Weights of a small transformer language model.
Size: 15 layers, width 64, MLP 256 squared ReLU, vocabulary 8192, 1.79M parameters.
Architecture: RMSNorm before each block, rotary positions, no biases in attention or MLP, normalized queries and keys.
Each number is 128 + 24 x the weight over its row's rms, rounded and kept within 0 to 255. Layers, rows and columns count from 0. Numbers have three digits each. The size before them is the row's rms in percent of the matrix's.

# v: layer 8 attention value, 64x64, rms 0.248, rows 36-63, columns 0-63
# o: layer 8 attention output (transposed), 64x64, rms 0.403, rows 36-63, columns 0-63
# up: layer 8 MLP up, 256x64, rms 0.323, rows 0-71, columns 0-63
# down: layer 8 MLP down (transposed), 256x64, rms 0.329, rows 0-71, columns 0-63
v36 093:131146142122158134167134154102154113090154141130155097116169112139095149119135127047128111146125152113152148158093102168134147156150146138127131113129094112097141125115147094144107135120164089
o36 096:155111120156154136140111152133116150117180128085141137132104171133094131129107126176117118097118102075123069125134130138149120121124151125104118146148124145194142111138161157127152084154119117
v37 096:094112130106155151167160108139109119130130145138154126183141135133111128116201092141121100144161119135132151136139185143121104124118092115134161124131104124146115091102086092106101096119128119
o37 094:145132114155079089129099157140161136134110142160104130108132141096105138136136147158116119120143121084185136145092164120139174134130142112116132142140131121117113149182158160087144180114143132
v38 114:139116114116136120124125110153108161123063115125136123134159167145169155137146136091116092133121156093149116120109102098152085103140133148133109152170180106148102116110102159162124135136162101
o38 110:118158113117122119093120123115100108127181162132140100157102154139160072125091125151155145134104121131158120126110138140110168151108121112139186075152168108131158154156113129130107131119125162
v39 124:130120125143186144173109168144117115163096157144139106168119123146140142120127096115140099129148137135092130171122137134142133121141101134114112163132128168068152135127164090129141128073092135
o39 119:157106120143119118128108159093177135110141151137130144159117071116114131155130137125139098063143146112145132145109097123100166143152085095103112112115105092178108131119117148124160099152120127
v40 097:134157157193162123100126148109138159120125130099110179140118175131145147112117108115102123105077141106122123173155118162141105136160147149133109088151105145109137113096172125127152135114119126
o40 097:114140152140130085170132169159130116110145135100105153139112118141144118122128130110105160140112158135147135155098085090099144152125134161122115107113112080177159096122136157124101065137109104
v41 109:095101156071152151103111077127130109145110134141160073106157107155118128115136159130112088139150140145137124110118150079144093134128112114120121122127144102144102127111113090109093098081145134
o41 117:122138130187092128102123149153084162135125148126149088124088157091105125140139112143125121110136143102161119163113147174129147131159124101126155111146137142123131167157090149156143184155120117
v42 106:093146095106124126180130150166116127161129110118112148132133134125129125084082098130107132154118120120151090168101115116091135081143119167125166130144088095132107126087141101111145170144134114
o42 102:125107105123126095154143127095122111097134147114155165124175098096135119178138145130164163109133083109115155135183141118154113185126133108161093113120136140151163124123148131126126121129176128
v43 101:087165131148122149138093078085090117165107130128077101130094114097109110124131137107142158140169108132126131135130134119153121106131118159131139129095116109138118118172170175159143101106121155
o43 107:085076181106139145113130148138122141109134135164127144087138117043128129153106145109142149138097159180096115120109137132136118113129127125135125121122131138164092131147115106095127160129116094
v44 108:124099128116147152116129090111151130143152145175142115108142130145166092113089124183115116121145104167145107140129071129145119103160139146154120125142148106096096094113146138133172123125117185
o44 098:158148130122176117100097147130127115117122145171107111158129099118087119117150147101137143127132162141123158129128104144142074135157123135183134155165160114169151141138088153176130157128134100
v45 099:147080161173105135130160155153130132105120120142129133105168103158156140106067143164092127099129119180124148112175152125148163135135109107099106163127145126114089143149127132135132116108110128
o45 098:124158100150157170122141137088159137174115125126135117163118134108104148138132093117135107143139136114153180123123099169068086093148102134146136114118098099117146116101108119170093149108121124
v46 110:137137130122140108124090131148139140075107074086100108115163140144147133135089160127152129111107140167137123098100124151114144136101123185121125145162147157149129135114119109083147086084119117
o46 112:123149153105089111147172124129118126153141156127184129147132161159153140135127102113190115157099117117153151129191097142139134090154132132132138088103142097120127119134119152145148129130076128
v47 092:109121136124139078119126119111117141081120108144129137103128110111116116114092143153112081125103156100180118122129112100096116098128190118139134115116151124166099161139099118127112088163121074
o47 090:097128164161136139112165098111121128129140147066111074118153159131145095116132136130142094165112121150131149102134139122138108151160161127121121124129153185102138128155147105180147128111148166
v48 103:127120145096117122145083107137113104110111158101124163127102118090127166139154106131103121154093189135114093144104101167147135122171146128144126139086119169130134149108088152105144095111157134
o48 102:134143133154120095128124110125075132099120140121129152170123145116099099093084154121160158173144176132131104115155123088129146151151131108117177132111142134117099107165151131082171107128119126
v49 094:125118134145150132129130130110108147107135097133193144109132076111094154103169132122166121144127113149111103084133127130108138105137150119153152112097115112150130199141176141110105116174137118
o49 096:176119115153107103209081109133134122113128116125099094114128158115153111135171107112121109157117154159141104121132146162122100121152160125076098136112131149125141110104152127140157125134165133
v50 097:084139160122101111159115141139137126125137187092140102150115093119092122120108148138151164146114106141154140107132106131155171116085097140150110153177096135131134112124096126089155167151125151
o50 096:129135093102156135107109126097141170116117142114191141130144113115164158164143131140167135110174126135118141159194143109149141096116163147145100137125101151092081124123141132150116142126114112
v51 104:097108085124090124131140142146143142159093141162160159131136112144109165108181130134115144131131127099096132119102088119148142131100141057158172145117131132122134158123100127141110106143126077
o51 100:136137094161128147110084060091133129148121104140116167141139102141122085099122128135116082135129125143190100121113146170091122152107134109095124107120146138134126130155155103120154160135148138
v52 103:132122100114117100147159085148099121133126131133161090126094117161137099135153128096152124107117151121137128107073145150109123175134112110177131138106117154168088120142088071113132145117098125
o52 101:149132161121081118059110161135122156153113141165119138138127134141128129105160152204111131134142111128092132119159159154136159131158132132072131105143131108106127115148153092154134129137109134
v53 094:120158130129145156132125134159106125117129057090100130089125117099110117123142095135164147123125155178116127131127181108127151124139125146117103157153131090151136096122109170123134115068135160
o53 099:118124163119100128158130147152101134111154118129140116113110143103155165117106113102147175127124162080146161124150142136162096108108112130110180131117136118127135106093129156090127173196122143
v54 095:154122083106086109130106123173175136169135108117133145080104125114135102113125100102130152146164135119137081119179157140105135158141132137108119108098173126144160154133134132138137124078124122
o54 098:137126125174106092128170130137096111163136116130126169144136116151115148136134127123149143134126090131102136069067089111143108139129131118105133114086103140099118089058097125119140119130140125
v55 096:126166107159132141129107113171113126152121154117148143140129144124154187135124061099108176116123106129137117097109096111172150153111141099122111134195111146118116127116099138089131121120127130
o55 095:108109103099102136124088128122167146154147141143148137147132077111104133113105147155171149156118150137189112142146123153118136152101156122125162080108104128079165104121110142137134094148103118
v56 091:116113112146168147145094129143119161120085092118100158087142117111137127118147111116176091138090131123123098142096106112149146107135126104124112174141130125085163115134133155202122138112115140
o56 105:112112133115133128107103122116115102087155133148142108159108126145184130149097100107135106097102164133148139109132137110124130126123082106112173123100156121194147104115158144130141146190155141
v57 103:122103098099133128137124123147123156168135143110124104137117115143097139144103107061137136131156135160110140069086128096145145144137151157113129153120154094093130080130111141138106112150186150
o57 105:138084103124119144121110119148125148098158119137125134126105130117129099138066116129136124097134110111098104074142171174147119112107160104158133135125141114120162171111094147086126130164080147
v58 095:137125138122155103188125075134110146162127131145156134181136115100113133113165094093186101108136150160151120111150142144109106149124151121123097116105139144136131090167167131149131146129111104
o58 087:141110102127152113106086160160144133086144133145102119114106152096140113146177133157122098120119105159163104085114150131155155130151117110073151127129129104117140099085120124091140081112106143
v59 099:146151119133093119099106108103139121152100181122146130094125166167147124090074102134069141129151129118115118114169112107141114144170154103157103114130117136145104171125122137108117114126146090
o59 093:129139124150115129114119103141126113167143148129141140169128114108094122083160153136130141140145122112104133135076081155095112161143185172105125117112123162089149161131097085169122111124132125
v60 104:146094113158135113107180161135154182114147096080099168133112107150121113148125168120118111110091083131121137158114119133108128116105107105135158139182132143125146107104140122164146154107117133
o60 103:123149130120158134132151138143143127151109111136131168120145127196170120160127103113096137118107131124122158117162132070098138126116099174118079112131133096137153102132163157145086152157153127
v61 099:139120099136163126144130122150133138134130092128151110154124163102145162140127124166151089110068186136106142158130077121129172099125122151111107094129111173121155108146084127114121132111125150
o61 101:145136112106118100147146148134125134092101136084129135157088093158148102116143122098112118120143132118161164123177132116125098136132127085116174138168093109136149137148148166105182101101112154
v62 093:159135141110126114140135129104141142082112158122127101121169133103137086078101131077136090142123144081130138177102127141116181135119176167153140111135139162144138130146132151102122124161117124
o62 094:138123133134121152134156129124115099101141188081142146166102166136153136135146159147164107117105102138096109087133124123144158140117165132135115175145115147147131114112147114187164086108112126
v63 086:169079169126098126099144147170126134123128159129131138158098121113130142123157112152107179118115162128124135183128164110111145145138151129140113136124179134136106165134101165118152155112095164
o63 076:112194144134110156138126120094112128108088138111104133147124120140155107077110148114111128134165145121130143124126125125121142148142078116147120130165120130097103057077110101085099117145127134
up0 109:153137139096106147158132120099126124107168100162104126125127128156131147138117118115128160140136148095151109089128130101085080132145086110159201116139119096167148162105162117131120124099123126
down0 118:164127120072143113140120148148138095146139115135150173133088113157070133158151121124152125106106157125092125097152131152144128154108077161126141155095119117130116118133110126138120105173094088
up1 104:126108149152091122129069098117157111128126124161120137096153114140137111092119179175124117142138102105111138091137104152186131109130089129119130137114101126126134107073118158170113145122104131
down1 094:096155123105160116131170107112142147146122166158116101116108111117134171153130100091124110101095179113155097133120137141158153118094136094133120063120122154105161081140141137118128103132120135
up2 115:167118126091115127089168131122127126104095156144150109138115106123134168132124149132100167147177164107182152111158135117150117168142100110095160127124141142083145098168123131153142131152127116
down2 117:108142159109173135098124148117127135114130135115105099100141102168144110164123119128164155122146160104125155139159177105163106082100108096127169118128177137096127144136124136098151110150133165
up3 095:122088142096107091090154100086131102119085152123150132124142151095163126132119137137116124115146087132146103127140140110106163131081108141108086137081086134133171139111096123113153140129164139
down3 093:114113105129165174171102136124144126106127125111131157142110176108121092143128113149159132105104141119130113087137098104130115131147102079158129100140105165153099127163137143166104113076093143
up4 098:101103137146152143157132129109108103148143135110164109180139125127152143109146138136102158102146134134123114132081135138127079108174133062133146160126096120133111130135132150138155161125089067
down4 089:112100135141125162109125183145107129161127129146140118166106145114157113170129098150068106142111099113139099112150109126134142147114080137136130107120161135120054158101142128152116158117126148
up5 099:091137090170092102142092114136141101128160104109116125112181140183089123117122148105141124160127152136154136124101103111127171112163159092121130124121122095123134134169115139167097151118130149
down5 097:128123167122155128103134146117146108169129078088137147149081107155162127153122145176114099140160150129117171090121083138123119124177157117122125130126118106142128124111150164132158128094089130
up6 109:095109144099118110119149177082118134095127158144113158156151100185106120143108109121155140138155172126085131122117137111111134145135155138127138098181120148173124139090107130112100164117137144
down6 103:121132136122102095184096121085127169118126129131094160100131101132107137123120133147133178121135169091104129173160167124094129122125095106089134106136111161142121097162138091114151110118140142
up7 129:151110104136131141188117153154119116082145123097123113122121132135104112113080125181109143137133156138133112087176177130113079146144110114142133128117137181130126101147113139125121170092122114
down7 114:102163084101069128117155114183161110127142117123135136127099117119170128139134159172105140106173114117108084137136148125085144125091164100137155156128155147130122139142133105114109108141127108
up8 096:093187121152119129138133099110150149148112147161175132151148118146133108161110108117100145134128168152141158102125129109137126127168156110086148141106096123185115135142151106099130171159110107
down8 090:138129096110114135143174114165175127178142139113133072145132178114122124103112120087123129139137079080134116111092157134152148113090112112139125151169138121108153110148159150117127138111118137
up9 095:098131125129127104148140157188109140144134141116099135118122145115135159131123103136084123114088113083158135124163113102145145071145075068148128149127147131143157098119085138111142137104120126
down9 089:172137123123143092151149116121071170130112154137099145163147101107146131097111129129132124152136141139095114145129092119132113161091106160161160133123121086125141119182096123107127169129090151
up10 041:138113162178102095119105088115123135083097124164155129145169122087134178117097094148138130117133145102170126136119151100132142113160123139139132117097136134135120108155190115112133119113139089
down10 031:145128116115123139130119112136170142093111134089125124112122145106140108151144141087112116069113108147099148156184195135143153158108116141129136104117136169120128141159141162101076143128139150
up11 079:136109137125142163081127122131119141142115112178124134126152080085150124131129149102135109170124100106085149195138120114121138153165127121123138102100102119149118109132125142166194140107130144
down11 091:118173126066125073182133151136138134113146081122116126143146135101110147097112100148128128105123135117101149113158147148085142129092133131131114142150139152122155138085096091137164102109121152
up12 095:135113113126110079121111142143122119110115133079154155100140124124121121160103110080092143112117130155127126143083115090142116117161099131129072144085084135142163120119103136130142111070131103
down12 111:136118122083144178149151127154140156142151124154114069141122128128097162114106123123099114100101071133166134132149138095173134131140096118129110123165145125163112146172169143140124130128145156
up13 132:107137104108114120167126153107088156119096092120138110112115117145123147134111136137116124089120131096159146148142098096162181143138137089096149094118154179127134096093102127132148143104101081
down13 136:142153126104143086099127090162119131086091119091105131141137133113181090125145081140115099104106150125149149139139127139103167162155159154167139141097139161106141143122139147118102145146102110
up14 088:115081101102153102114126130125095143083094096132119146146141117125110139108118133114134136109165119093151057117096092134150138132126079130123102132108166154133136139133127099080132097162152150
down14 086:147141135101109161175151138119150149153143149096159066105114182154167100157129107096096125135100134152123129170108164169128139126118106142120109142114116112144136145150147101147136147101113147
up15 107:121139105128119085119118145147140158125074132124139139117135159123115129132089162133166144071152105092162149144155119126087140094145103131072106122171115092143102132122119097161118122119150107
down15 108:122128124130144133156133134148126137126158138139130123126147119101156114163129117150140106134137095077141160125122082094141106096116136157171141099135131101095101135107106140105124055056120101
up16 107:111149119122118147147126109124089115124137119130138180134138137156140119100128107135173127095104140131103099144148139099152115185135128148156131088107127170150164136081101165149100154177132095
down16 089:136125113135125114119156142121165124156079140176135160144102122124114111156093099143087105083095085117137102096100118096149124122143082109166137123143135122137091162166132131143166128151126140
up17 082:130126178135132148043108113141101147077134173113128163116126113131139159141142156162120128124184134141134102120122121137149155110127121127158121147148096150137149144143134112125142117116110070
down17 087:144164131113136129215178110136160138136110077161089108082118152105130139156148121101089152132091152114126127151119134145153110134152120129127117131166152102131112129166126148121120125123140135
up18 106:141106137099084121131148122130099101150143141106153111090177124145139150143111137131102116169127126145168122115117087101128163071149085130136083131138137135123169118142179165123137137109125100
down18 103:148153076130193072144127149117153125128150154122160123158084165117130112131136148129122144123121135119119118149152129140090141111132097154179095105105101116129134109105070132130130095124153126
up19 096:150113129137109130114125112161129126074130167156174125176139120101107102154137102080132137146111157140129117111110143094111126133143122108117126142144162144163135174160156124154127194152101153
down19 086:153095179120166152112143181132110095153121110106097125094129167157119111113132148113104130105134126090144081124153129094179131091107146117149118110118132148146127129159107147086156119155137132
up20 098:105125144154141139122138138121110116152126122141144137141136151130128110095119146129136152125130145125167097165146135129116181166165137134101132078070076169171141112170098153167158111113123124
down20 089:117106142128158131121129108124152091157140075157122136108137123097110130113181141115142133115204132123133134133158096099131146131117188135166142122111115114130112161110120113075110100113106100
up21 103:099107180120137150142148085063151122113151139138137140138153107156176136140133091119140145155125161145130110124122111114138146147135120135175151117098138132114166159148196097125118103143123129
down21 100:112095099106124130098166119149109135135105115102128124127092127113103110126140132094178117108107090172159178108132067135097151120086116118097100112125133139149117127113167166151134135127102152
up22 105:106131135122120123156138150129096146112129134089143118136140150115136130096135134110160155111132095116188101142131110117129118164132105106168053161119134180161167175115118100144127130119149147
down22 118:159084104133120125136103112119102081122142137124081105142100148143112112167088148141165131128100134177123143106164102147132098112162141126134124127118135076139083117163127100154130091116136155
up23 103:110173106121104139109092144164121145166116153125126138125114154144138128138096133154159143136122151128158139127166145194118161130134065119122110151149158130128151078149149132159110117114159089
down23 106:121094142168124137096110140144119123123188160083167123104155154157101103094161122075143115089133149123140157147136122122117171128128164133122152154142128116105145158122176116129126107115155122
up24 091:075120109125117125140146095154077134131108112148122183104096147142103149095133102143116137111141107075147079139136114134102155108132083117173092120116142165111130117118125124101146108127113102
down24 084:165114119121114114128091122105180112116134137106136093117168149114138095158107100109138134110091180132123171152153148136124103168085109103105155124118116115147103128110132153163097155170113123
up25 086:101134117132143120106150131156133132120114111107147138158136136144114177082123125138111094131136105141113144076143110120123104126126087131097121167120142174138122050174147098148134089145094117
down25 086:115103151100113149131112151168133094103148125091147139110123135134135103125118130134094089151156203115134134138145125141137134116105193093177146127134111146111155167116096155129124099151103129
up26 098:086139139140139103161094105127113161163152145111152103123146157123104127104122123152116172088147196145161072108135118113148111123117109132134132132144133118106142130135156126165173126094099101
down26 111:125120118115113148103111097090127082104127135111125076085122155116101185131140147091126118146112093134095160130136160112145115152153133129116056140118111142123112097097133142098138118134161147
up27 104:130101128129098104121103140171141143121140113090132146100138183151129122138124099151167107111079134138114098106129125171125159116136125109120189107068097160134138115161120121141154107101142138
down27 098:127125138106120096154089134135110077088144104100123119124160132156094124136190166139119138130183103122118108114133145126103110165076141141139101158113126147100120132125126115078105124140160142
up28 095:091165097111107136134118100150128136114156149133158134148149127108094118127136138162125099126072153119121137179115117077133202130136086163154114139099123120126131107106121125113109134123085144
down28 106:106134124127117118080125173166130160145105152125141145082122116136129141124117118131125145160121105141093134115168092107150094083127127121143138131170182130133145135135108134112182148166184118
up29 113:174129071126103125109136091124099138149149153127148111115137109147108152133119117164122133109106159115203148075115142125082118133122157124120105134126095122108122097083089140119137145150132133
down29 111:126149121193152127117109133135130115134096127159129097118101171163148111111095085168149103098080150139118171129135123131136104140117129140107103115096154088116116127125114137172090151111124093
up30 099:128120162165121124166138151145154117116137144148165159107088136142146169130132153119166152145133106147125120095129106159107104105147097070135142158076090117159160128154141151149122109107116103
down30 097:105134132082147131125136166135069119130099106155152101126089143152151111140105110152104098101106133141123148116114163124120163128099090167142138086146171106163094142118127106135105153139110162
up31 096:127145164136150082120134107084096132087118137113131160151158085130107136117116128130172137129129129160112114167137139126125156131101073122109128113120149122104151121145125085087093094177145155
down31 100:139133145088150164109163108145172156104121135117124096108151160090128150099148149081089124134095093110142167129119113127126154127129157123188144099154100160134137108113126164109117156128111127
up32 091:151114101081138118104090106137121112097143153151137143170127146121105126101096180112152119130119138115173099101120156106118151159168129125151128126109135145130174093174142144150142120181116117
down32 080:136121136099113144175125099135095132137167131100113114193109166130173106125135097128131107109109124159143144139124121144148143164145149088105139159181152096142127167115118142113147112118107172
up33 099:115135156121157166108138123125126192108148135108121169148137117137196130143117104192122133125111137099095162116122117155114145129151126141175140128097083140119128159133110142167146124117150148
down33 089:110151114143100144129118144132101095102096136136158123123075142142085140102113162182118100110137081107150113093105102124122112158132134132150130108085130115107095141085127091135109107160115094
up34 093:123070118152195122095166103117141172109112131144153194145125115145120137145100105137135135135115168104163121093167124119105146137114105132132140158130146126146105156110139159124105121100126148
down34 094:129161091153127087130101104146147110138182185129120133128119141125074124108165119123137144112083159156133157096131110130069124139129119150096127097146137099099103131149130145141105106157122124
up35 089:180152134144215113112157106121108102099111122144124144155125078131141150104141133097159114131139106132137138103096162117110133073152108153147098106120114168130126117121138111132147124119157135
down35 090:122155092161117136100135093130136104154123120157148136163113159145086127132122110137098117104118147160132153165139139119151181173100125112165164144156150155142140120131138089111099169138083117
up36 103:120097173132123115120132104107131113100135120151115143162136114141155127111153114125141128102104123087140119161118096176126109130135150130123140153135127155107164142114123141135187163032121110
down36 104:130154140078168115118108155156127140126139116144130137120131100099126147175136121169115115119147120096143108153131136122129127135142111175190148175113141142166145092113088163127135132175111092
up37 107:094131165134158111117119110132104159162117142094138111112092152126143144115081110152120111122148149139160131091055124181104119156104111136133143105071114129098142117141152130133151135129161128
down37 096:110166132158149129140131154156111119153083124138140099138113116133099115152094114120134179177136165141138122124145167164147119123151093139153182112113194130116127151090106115105141128131145113
up38 101:147128179116093132080119154134103125114142128167135134114123115132103149146163144160105137143136131104121137138165180140164141107159077100107162104159120151161131134100089116152148089112114127
down38 114:162128154117148158154106160158163101143118126146117114145102125093100096173179175125101107134146119133129146118121132109126137088125096145113109142129096141084100075082138124126120098124108142
up39 097:159146146089139114085138139094113062104140135134118131152118100132113121125093119116126149109145154121157128102158154094138126109148112079165180121162108137144181142146134128103145090132126118
down39 095:203124137119136160140096120150138171122134096168151138131139115144160144135094165128121084131150100141134102120111121164136140151129125127071131124129159121154115116145143160104132152115141188
up40 102:089166088138100119151138087141127111165105129099144177111118163102152108162100111110155115152125135159123154084142172126140132127118124130094129148138154147134163150114160120154176133158142121
down40 098:093112074147112122144110140107188154141148149073135153132088129142070140080130148117151140150107119126101119127087144144112146141121128137106140160148103130114135158146135104151152092141109114
up41 091:122126134123101157121122090146151134153130107145148131156134111158108120116094170140110117162134181103182168124078131095110141100133091092134164127115169097149141171130135134130145122100113117
down41 092:124119122152128135139141119145150139179126116111125114163147154130148105129173160130126115113153138157126137130068126171127128205116103169158125095137164102143139133142125120148111150111182109
up42 099:084141067149138094123123130128121137113162147088165143126149119122136104098105118106116091129096144154140105119131113113104133103150131130139073130167111121167161106130113138182140128150107080
down42 102:139175148139143112133146116101169169107092162061159126132127122149112142092120105132120136131152141077152151136146087132115149109112129138119147132106101075110093107136117146167140135128115155
up43 093:122114076111132140143133135155149092094103127154106121164105099096131139121129151115151134106101148169125123149097134117091105126160104103123101089100111148118149151119172146131176139073100141
down43 093:132106138166133169107116125109145133146118126116150109110105147126127152161118146093112147153081085156080143112147106110157100100146149091122104158147125106094085087146103149156112124167120144
up44 088:119121150092120117135132093084133153134162138160132154097115116121151150124125150146127153134116110149115135100134174179122125107097127140153170146126124154127148161115162160164084181079126112
down44 083:133149108094114088141140128143162132108149180086135107156143109118167123123151131153133105149155117118111142147105109081106148116099115103139119103141132107112104118114099136092123085177139188
up45 115:136080114104099112129132122124080130128112112123135125068099118151145156108112131118157099130157154117111149087102125058145100162130095099105124106119147132143105162138159105143120115142096105
down45 117:129099112135152134125114104179102084149131128083149150069097128133109123133119118097131130126092123107135150150163081126141161132121141116136158132144069100120130135135119108106112090070118124
up46 112:122162120114119148112135160100086132123134133134139122165134099110116135118165101135115201133127151141152147147160119145138182143132134109121176113123113128162096104104157127172106181124147149
down46 120:138127137140136127141110092148114179135136115126166135120147140081072110134132211126119091134116101132132127086153132123085169136123151116112156160095083113131107122133123146118137156131117114
up47 120:164093140095087096098122124118151140122170134143174146120124090139109173092084118152111157140085170112162135118117184138126101144129142143091116148112130114137146120156136132145115129133113105
down47 133:121110140113150129098150142149151117127144116160171127166096130120094122152144123085129085108105117117126125161146172134132102138134133149112181147150096060100132151104110112145158141114163100
up48 091:139088091140097118092120102111153140114126123170153122169108126105128112147142164183115126132124182139159102122135156140165141145147140093106123123087117103143144120102110123120128153148124192
down48 091:095124125144083191129137164120114117163119125130133130125105166104149152101153113138132123183121132145112093162105142131144136106106075117148088100143145143118112135121144147105095185144111113
up49 097:119107102149102131143135069088108163144172136129124112118122099094167137125111167167098127162127131121143157151075132123078134134096133137117144139158137096135104090135098124144115146105098124
down49 108:106120150112166128130139177188094111113135109149161154151103183144130079121129140174133131093131128135124113106126153096136106123130146131121157143140152093132157163109144153127153093135170129
up50 092:139157155124131134143143150117125073134168128135151113131178124144131155131161155165158090105140178106123124106116107092116091135132060119166137097122123145137141100145124155125088142124122151
down50 100:090123130094145162109104138144108130112106080126111118116105106146106115128099123119117159094158094137096123143169142161109125137095177135105177141143130170134088127174128160141166138126128104
up51 108:118122111138110123176124134161118127094110116111152092146158134110120097107095122122133148117107134149173109098142133114135123148158171103132098155169111109108126128096113116131170210099116143
down51 093:092125149127128150104146065132146121101166101123157129080124127121091161111118136124153115155111093139133155162109138094133154130106154131126190100152112145125127137076124098114161132143151142
up52 103:111180157127125152129129087100157153133120132115120130121152128151190148155131126119174100126109120165143141130091121117147177120182139075142150131134101124106103142117151104093114121124159115
down52 115:178135127183144117142160103161153095144123078088089084156154134134150106126139122139124145114109106133124132157118127104150122137092155096096094130145152166107100124138141113095107124108158134
up53 097:097146087139099084088131113122162108094115106136148148170139141107134164148107116114148149098145105154106089094112124130121125152079132143089140155143128136129122136118126080154093132175141145
down53 105:168139128088111122150105118123104108137113142145078166157127187162116140151131105158113109156134127103125158108146088153129149104093104103129095149145113113145144134161130124126057136144138128
up54 101:101112153135101134128126089132106125095122169134146136108165111108139122107140108100105141105128127088160144141143107112133090139127097088141070176118116106129164136151078155129122154126093173
down54 097:127137144133168099129100113121104123131095159130123131084147135150166121094134140150138130146097168117136108116121117132138131201107138146166141126067149157144123125155109093133123085132109077
up55 110:123088143101101094099125096125116118108121136116105158117160104085107109168149128130092178157181149149135122136107124094119153151143115129132118140094121123171133133119111068153118136108107160
down55 108:148160138129103098110135178131122143114148152116119078129160136122134128140133148112135107126158122104156084144153131101078129101098151115095150120158131140071168153137098136158111090151147155
up56 094:144123094142173100125130144103127131089135141164115118132188121084163119147130126091098138110167100096137155174151118111128158115123116108130119132118082124117139110169143173120138128121141175
down56 104:125057176147103123159106107157121137133119124082139103082152127183088121100162128128130133127116149138121129136134151129089082131151129156118129139125148165100131117148125099113146094151157134
up57 102:153145081134118140150125108162130115134149115136137132139125100107184103155076069145120149127104143148164142096122142112093133139135180135111128085121133151126144087111145148093147119100096135
down57 101:148164139168130119108168150100128153103114147164145173101128150123176117170110145111079111128129121129120136141107102129101110137167106159165111131121127159100109166101134154173115150110145117
up58 100:131134121142130081123111123087114093112119166150152115148154140159137156169096120132133170132116119109117173079162170135122141150147139127082111120155105125108119152116136099110099164152122174
down58 109:123130119107109099130133177126121130135092160114137088148128106148100131124142163142134109110108152097124075139168121146083126099110071154145114106149117112150091152081156112134146136132105168
up59 101:134151139144131090139167121118138164118072167133142146148167118121159131113136113116114167109088154125128113152141104094091128118099109094125093126144096134146137098114096097079131173097131137
down59 099:152165151124138130105084131153139082137123111136110149139099124163115101159147182105120109143164121125133112105127154127141124161132136147156161144079175122116119204111110121134108109120137119
up60 099:146125147142097089142085103095169149143098105073123137083155124140118162119114124115093143156125143127118150085100164121156156143136119098142125141113106134178106131114112118129110169129102098
down60 095:134096160061159138153154147116119155136141093148119147161091148127128123156129129102123102131098137151095103156124083138146130152166113123100162112167125125167112102159099120092133144103137135
up61 108:102120132163117115119160161085114122151126123152118130149096151124154159147139183155146167079135136130164113121113152140135147139124114098109141163098141095116106095116076144174123093131151137
down61 104:125133119119096154128125126147168138146084150122112079134108144140161134146065128163140110129095130100094142112128117103134109132104127124176131140135142127132112121162083077153076118164154120
up62 094:136115124118092147087132149122158153072147179156153162131127113150138114092131155124136138137142156117175146117165129126145098175131096134129138159111088140103126148108156120152133137119100077
down62 105:129150104144150120145165122127124141138105155162104146108129138141135116119172123123122153129093108140148116130141157170129111131116124217126137122111089133130106140138081186121069121144105127
up63 107:104099109174100110128126123140170140131154120100141139148179185113134122143118095142181168112132116127088132125152105151179110107175127130092162139146132136139104135128146111119107110146103142
down63 103:109145126115138104146122117109098168160097133172105118121078100149126106122134088136108166146106111108123116163111131115139071138155167109120150116082135125120122185121137089114093146144142133
up64 098:103106147157146107086096152098146141099108127110079171120136123089149138129121168095126164108108118119163115154087155114136147104145097124125099137126102117122142170148119127114162126071135132
down64 100:151130084127114173131190168118127123138136161174155139179122123148151074091152123117153141099152149129144125130160161111128138135091119135159115098131135121143117155156141134156108133121092121
up65 098:108180149123147104088109132121109151108105115123153098138102141139137077118101114143194179147123097145114150146135118115107122134121106124181177153174141131146133134128122147119119118121165112
down65 105:136115203139124111115149148139131119114141101173143108151102100135101162178127162171116159120130122107111119148135163131148132110153145168104113129149075147153106099110121128136123145165101127
up66 095:107132129126113101127137082090120165109101142177163155130112121083116153130108076142105137087107154125126119100116132155101159062133113107102133129097117127121115160134093150105124143147115110
down66 105:123124089128089110163130136105148125126123067138061106124104145113116097129104124113140147169087140148114130147129135123087131146099091087135131110176131143102120135118153122150164132116115084
up67 092:082092161111148131106136129172121111143142159133172110118140107130160123117129101166094158081128110172128118150129143120116100159133129116122134096053103118124152146104128121146136149097157136
down67 105:142145095105148141138130142131103162116129094105129111080163119151072151127111150106124114158134107116125134129115129120114123127094181160118112099156122140123150172123153099084133159084100083
up68 098:096142158142137108105099133090083176110114164110109160112149117084112134132106157134129172117100130147077089095101123148108174143131095119148130132124132134146124148157145137158151115155116105
down68 098:131108145070178132179083127111142161135135151141114115125116155126098120104175113121129141136121112120118109142131133139118148147148109114108115145109154170158080139121118151104150082102076149
up69 107:130135116143073182156087161129112175117127105113172114131127160117117142107118117160140153085155111110144114130156159130148132159163139116114121164158104115122103129141126126129107196135120126
down69 104:181152107152103106093090134127148073097143100122130155130110131145154118081153120111112102136131128155152128130090100127122156177166153127125176107144153121130165113121120104135149129100150147
up70 116:156158082153103148096150103113130124108137125095144105131132107100134101112156138130111147123146129107186110106115126119102149118158117117091105124094174131123160089149142121143100138094063147
down70 112:173123144087135134120140174131077143138103084133123181117118133125115136128119100129098138126108113157112110102087134127130109149124105139139131079118131078089091157136127083143135118131176115
up71 091:113147142105120108139132135152154112133146139110128128154109125112157123100098117112151141152137153134171132096120103113059100137071144136146137168143167154200144114107110141161113121151148117
down71 090:104068105122102112146153118114117177127118145117094127131107140138115163143119153137111079161155155115137098110109108111142122139172158097128061109134123127134150125150137107081131142136129083